From a checkpoint of a small transformer trained on Wikipedia: untied embeddings, capped logits.
Each number is 128 + 32 x the weight over the matrix's rms, rounded and kept within 0 to 255. Layers, rows and columns count from 0.

# layer 2 MLP down (transposed), 768x192, rms 0.0323, rows 362-393, columns 144-191
[[ 90 139  94 114 128 179  78 178 117  47 132 112 124 109  87 112  84  41 115 158 133 148 149 141 107 113 145 121 119  93  89 107 175 118 146 135 108 136 110 114 146 162  78 141  89 143  68 168]
 [143 104 179 153 158 135 120 179 101 119 132  76 185 170 146  99 116 150 119 120 216 116 163 159 164 140 188 181 116 111 119 136  93  85 142 172 152 108  95 126 137 119  92 123 111  57 185 174]
 [158  75  92 126 120 153 121 138 145 126 131 111 136 137 113 159 106 118 116 147 153 100 144 149 118 135 117 157 173 109 105 165 133 144 111  87 113 142 151 156 123 116  60  80 132 133 113 148]
 [ 67 116 148 133 125 130  70 137 110  91 171 140 104 102 129 128 178  98 168  67 144 157 158 136 128 129 116 166  77 130  98 117 132  94 179 148 145 174 124 117 118 107 128 100 104 101 133 111]
 [103 192 154 120  80 117  83 177 158 132 137 103 150  61  89  48 116 156 168 103 109 149 136  87 107  79 173 227 113 134 132  87 167 132 194 135 167 131 144 154 105  95 122  75 165 115 151 118]
 [214 157  79 103  92 147 162 158 179  70 124 135 114 164  53 140 128 201 140 174  92 164 118 158 138 155  82 126 141 178 136  91 190 131 129 123 113 169 146  99 122 143 163 116  76 111 175 174]
 [157 147 153 109 191 151 127 157 174 119  86 112 107 122 193 167  94  79 153 101 120 208 117 128 142 107 136 154 129  77  88  49 127 156 116 129 141 125  94 122 126  99 142  97  96 113 106 131]
 [ 88  39 164 154 160 158 154 215 162 102  82 111 122 185 179 142 167  90  97  89 137 103 152 156 133 147 179 138 147 138 106 144  88  69  91 175 112 100 110 165 130 147 144 147  85 146  82 103]
 [106 139 180 150 123 134 146 138  89 149  82 136 120 128 167 144 137 132  98 134 166 118 143 173 104 122 112 123 186 124  46 133 146 132 164 168 161 140 126 157 115 157  88 104  90 122 205 148]
 [140 133 146 139 126  98 111 111  78 132 114  85 117 147 119 184 134 165 129  91 168 135 128 110 141 118  90  68 154  67 164 102  72 174 110 139 179 172 154 166 117 126 126 154  99 156 186 130]
 [113 135 104 114 114 179 146 144 141 106 119 139 137 203 124 143  95 136 147  94  77  89  81  96  95 204 151 102 142 152 148 111  80 158 139  98 111  75 113 151 129 112 129 120 135 125  84 169]
 [ 77  74 151 174 115 143 176 136 126 141 134 157 139  95 134 136 159 114 165  61  93 127 157 125 122  94  95 115 109 117 216 101 101 107 164 119 102 116 107  90 167 107  81  95 168 118 118 133]
 [119 160 117 148 117 120  85 155 185 108 109 101  87 122 131 144 138 112 126  87 162 135  72  76 142 155 195 111  80 114 130 167 161 132 121 133 134 123 174 133 124 182 148 135 176 116 127  84]
 [122 116 122  76 103 138  80 127 132 179 142 104 139  75 109 159  83 159 167 124 148 164 110 126 113  88 150 122 160 111 102 147 166 131 125  99  83 136 192 141 129 157 124 162 128 111 125 133]
 [138 128 140 133  56  89 136  90  88 125 103 102 104 159 135 170 109 163 131 101  95 158 118 124 151 130 137 166  85 132 103 120 125 130 112  81 118 130  95 174 103 157 173 163 185  54 132 123]
 [118  96 169 106 126 128 108 113 135  67 113 115 114 144  90 135 134  74 145 143  80  92 123 142 128 113 170 178 150 118  81 121 210 208 161 170 105 126 160 178 131 150  78 170  75 134 223 104]
 [121 153 129 129 103  79 129 164 131 107 127 163  88  59  74 124 126  74 160 144 117 104  94 158  74 209 116 130 173  76 131 129 174  76  81 132 175 128 132 183  96  78  97 133 111  89 155 137]
 [119 149 141  97 108 138 145 123  76 148 133 109 100 123 129 151  92 131 126 136 137 119 109 144 144  99 129 132  73 165  81 116 126 117 151 123 107 130 130 174  67 128  69  83 120 151 110 125]
 [128 186 117 138 197  93 148 101 125 188 133 140 144  54 108  57  64 133  77 187  79 121 177 138 153 114 143 128  23  97 112 120  88 116  91 147 146 168  99  56 152 174 129  83 121  49 115  99]
 [168 145 130 107 117 169 230 124  81 141 150 166 175 136 113 164 131 170 153 168 128 168 147  99 131 133 188 110  99 104 168 165 126  99  98 118 164  95  78 120 190 165 156 157 150 133 109 123]
 [164 188 154  99 167  58 159 187 110 119  64 139 125 136  99  98 125 166 144 127 143 178 138 102 109  79  82 167  26 158 155 129 117  96 146  91 185 123  93  60 116 156 114 113 149 116 106 152]
 [109 138 125 179 182  79 180 127 177 126  72 200 114 124 114 108 101 139 107 132  85  76 182 133  90 102  71 145 173 119 130 122 140 198 118 132 101 117 134 179  81 143 116  98 137  99 113 114]
 [123  82  98 100 121 150 170  73 168 175  73 111 109 113 167 136 138 123 151 161 132 154 154 117 133 105 148 114  92 128 125 147  95  94 116 141 158  89 146  80  48 108 107  89 119 139 123 111]
 [151 169  71 116 141 164 182 112 151 154 154 107  70 136 118  34 178 156  78  54 209  86 142 122 108 136 182 107 171  66 162  86 204 111 137 107 189 190 148 144 122 120 157 132 116 104 114 140]
 [104  43  63 176 113 117 144 137 100 185 119 119  64 150  99 128 145 128 134  94 154 110 157  63 188 105  74  85 171 112  68 138 118  61 109  64 126 133 119 117  88 147 135 193 174 116 104  76]
 [153 174 151  87 156 136 160 148  51 103 142  77 149 125 144 184 161 135  63  75 126  58 128 138  96 100 107 105 115  84 104  82 100 119 146 107 148 147 119 101 106 123 114 107 211  96 136 133]
 [157 126 103 193 132 175 128 113 166  69  80  91 118 110 149 136 166 175  83 146 147  85 114 125 163 145 116 176 132 186 135 132 131  88 154 108 145 120 144  92  67 130 108 158 189 130 170 120]
 [107 127 145 101 106 106 120 116 129 134 134  94 154 152 133  79 127 141 118 117 103 112 148 108 132 100 188 133 117 166 141 101 160 121  82 100 101 132 147 117 179 179 168 134 159 133 148 117]
 [137 129 131 133 148 112 159 157 112 104 138  69 145 153 161 146 114 138 133 108  98  82 125 109 112 143  95 154 122 147  63 125 150 160 114 127  95 163 177 134 131 114 138 167 122 148  95 106]
 [147 104 163 125 106 134 143 138 137 124 105  74 133 150 143 148 138  83 167 138  93 179 125 122 120  67 161 156  98  70 142 138  74 151  84 135 162 122 145 152 155 131 167 202 117 177 113 119]
 [ 81 148 129  96 147 131 196  92 147 129 117 130 138 170 166 114 127 168 127 106 170 164 129 113 109 118 111 175 153 103  73 109 140  87 158 136  95 111 125  48 100 177  68 148 133 161 152 130]
 [121  85 124 108 188  88 161 143  87 125 172 137 123  93 158 151 152 135  98 163  98 134 205 117 102 125  93 159 178 143 136  57 155  84 101 126 187 169 192  88 151 138 145 122 115  95 151 158]]
# layer 2 MLP up, 768x192, rms 0.131, rows 363-394, columns 144-191
[[227  86 195 136 107 114 119 164 158  90  48 155 110 114 154 123  74 156 114 130 140 165 111 176 100 163 100 122 160  94 167 115 109 136 164 135 102 211  78 148 103 145 103 138 123 119 211  93]
 [119 109 124  65 111 151  97 143 171 115 144 215 152  79 157 146  93  83 102 102 118 131  43 187 133 144 190 129 112 137 151 134 142 168 151  62 128 129 120 129 110  85 110  84 157 113 216 144]
 [ 72 119 145 104 122  98 136 143 101 140 163 155  91 117 136  97 157 139 124 144 109 148 137 134  83 130 116 121 106 168  89 131 128 169 183  88 116 167  75 143 120  98  77 118  72 111  97 106]
 [193 167 112 123  82 110 154 171  98 194  65 135 115  96 150 135  74 142 156 145  87 131 120  86 112  66 200 142 140 178 128 154 116 155 145  86 149 115 144 121  91  92 147 109 100 124  46 125]
 [123 168 128  76 189  79 139 115 203  99 119 129 160 147 122 126 135 158 136 131  55 140  97 136 112 115 111  83 143 172 103 175 122 192 160 117  96 119 145 160 116 100  78 115  67 149 144 110]
 [216 112  89  94 156 109 146 116  97 142 159 132 131 187 155 139 100 213 200 111 138 164 135 127  92 153  81  90 157 161  90 144 194 148  70 181  26 108 113  98 151 124 132 109 136 106 103  89]
 [171 127  91 107 133 108 147 170 147 156  83 150 106 156  76 102  83 144 147 101  98 163 104 121  78 148 170  91 152  98  61 134 145 130 122 154 118 131 142 142 115 157  72 103  88 117 153  98]
 [110  75  82 168 159 119 172 111 124 117 182 118 104 115 131 130 128  59 100 114  81 146 117 136 145 111 119  69 135 118 131 109 212 149 121 142 166 162 137 103 195 116 120 158  75 101 194 119]
 [149 149 147 173  77 108 127 136  71 125 127 103 130 144 126 177 105 164 108  95 169 149 166 149 140  48  79 117  70 141 127  98 110 116 125 106 144 114 105 128 137  87 189 131 103 148 183 134]
 [126 157  42  80 180 150 112 145 107 104 142 131 171  91 132 189  58  66 147  92  68 160 111 154 108 162 134 185 133  35 105 127 107 135 166 103 177 166 177 105 113 144 138 130 127 144 118  71]
 [176 142 112 155 118 115 157 102 136  96 101 107 126  75 164 107 101 105 127 164  99 117 102  97 125  73 139 108 147 155  90 102 130 114 105 117 113 151 100 106 204 111 137 154 153  82 114 145]
 [129 162 101 145 155 153 138 138 111 116 126 114 118 197 113 178 174  99 101  95 161 127  85 139 164 136 175  98  80 147  84 141 178 143 148  97 102 126 139 111 136 163 123 110 103 100 119  94]
 [152 120 145  86 149 172 138 145 123 112 169 149 110 100 125 104  64  85  89  84 111 137  82  91  90 129 105  78 143 128 134 164  73 121  71 127 138 107 165 117 113 110 116 151 211 136 191 119]
 [140 121 158 132 103 129 122  59 196 107  70 156  88  97 163 136  92 145 159 130 166 186  82  63 123  73 195  90  90  99 124  94  89 118 161 123 108 119  59 112 137 109 146 154 114 172 122  96]
 [146 172 138  90  95 164 178 113 107 116 154 173 117 139  29 169 116 124 112 123 149  79 153  81  59 176 136 105 119 137 150 127  43 193 120  87 111 109 111 147 124 176 211 106 137 165 180 153]
 [ 91  59 132  83 137  54  85 131 102 216 147 101 164 133 184  60  92  62 152 155 149 124 108  64 163 190 110 141 121 110 151 165 118 132 170 144 107 150 136 131 127 174 116 136 151 163 149 170]
 [ 91 120 151 113 143 111 119 150 121 136 159 112 110 134 187 118 157 146 145 138 126 116 105 143  75  75 110 143 139 130 123 143 145 131 102 139  79 155 142 194  87 150 151 139 143 138 127 183]
 [148 125 234  73  60  94 200 142 204 151  96 129  79 139  76 121  64 119  48 185 147  97  98 183 143 119 149 131 145 136 199 134 123  48 209 120 165 115 136  96 133 117  45  62 182 162 145 175]
 [190 133 132 148  92 156 102  69 129  69 113 126  93 141 130  95 148 128 157 152 146 154  95 161  88 116 125 119 162 140 105 160  58 139  76 111  66 173 106 146 147 178 114 209  95 112 143 132]
 [173 166 119  51 107 131 106 122 108  99 124 159 122 114 168 154 107  94 172 130  99 137 116 190 167 112 144  90 170 128  89 130 100 163 148  96 142 100  55 123 102 146 134 104 136 120 134 127]
 [159 131 120 138  73 169 127  59 127 113 112 141 129 156 183 135  79  84 127  78 124 147  72 128 150 109 159 113 131 151  90 128 144 155 101 187  84 109 129  92 132 123  90 122  94 143 193 116]
 [165  87 100 105 136 181 142 114 137 140 139 129 144 122 144 114 128 127 131 136  62 129 111 153 102 105 170 129 145 129 149 174 174  81 117 131 162  81 122  91 115  70 142 113 132 103 139 159]
 [161 155 133 147 110 189 140 143 154 192 116 123 116  81 155 156 109 126 160 186  99 116 124 124 149 168 136 120 144 108 123 147 121 117  94  97 139 145 118 159 136  82 158 145  86 161 123 139]
 [139 172  91  80 151  79 145 118  75  97 149  68 105 145 136  72 137 170  69 183 115 153  95 117 143 150 163 138 133 129 141  96 136 163  75  84  96 132 174 178 134  70 114 140 122 151 160 102]
 [ 94 115 182 116 130 132 146 151 122  69  90 135 111 118 125 122  56 106  73  60 123 140 101 106 124 163 153 184 151 115 145 124 111  88 134 234 134 108  95  93 149  77 110 146 115 132 167  88]
 [120 147 139 125 170 156 125 118 108 108  95 112  91  99 128 154  91 104 155 134 140  65 133 171 110 134 119  77  74 109 159 168 114  25 143 118 156 113 129 135 150 114 132 160 173 131 177  98]
 [134 124 171 185 126 120 135  67 124  96 161 107 174  86 129 113 160 119 100 122  89 139 149 163 137 139 147 144 109 135 147 117 131  74 156  97 125 123 146 115 114 107 129 140 153 120 193 116]
 [163 120 130  93 121 162 193 102 135 126 119  76 184  84 143 126 114 115 122 165 154  81 136  74 104 104 139  44 114 155 120  99  81 131 125 152 152 180 166 112 159 165 127 161 151 141 140 133]
 [121 100 141 122 107 131 176 118 145  81 125  97 162 127 115 184 164 118 113 112 117 127 122 137 137 128  96 107  69 119 135 139 113 140 129 168 138  94 149  92 149 140  91 154 180 116 149 176]
 [116 123 149 164  90 104 166 123  86 113 126 111 129  94 108 132  94 112 211 114 112 170 164 128 187 130 107 143  90 157  61 118 123 113 117 169 136  87  81  65 134 159 153 196 112 157 168 140]
 [165  57 105 103 105 111 160 116 134 142 166 119 106  67 125 149 156 114 113  98 119 117 145 103 134 163 138 132 132 109 161 137 131 121 113 170 112 105 152 151 148 113  78 150 111 102 115 118]
 [139  92 143 177 190 113 164  89 114 125 140 131 134  94 131 137 164 106 107 145 178  89 134 144 140 163 133 169 117 138 151 154 107 152 142 163 128  76 160  81 142  89 158  83 145 161 166  95]]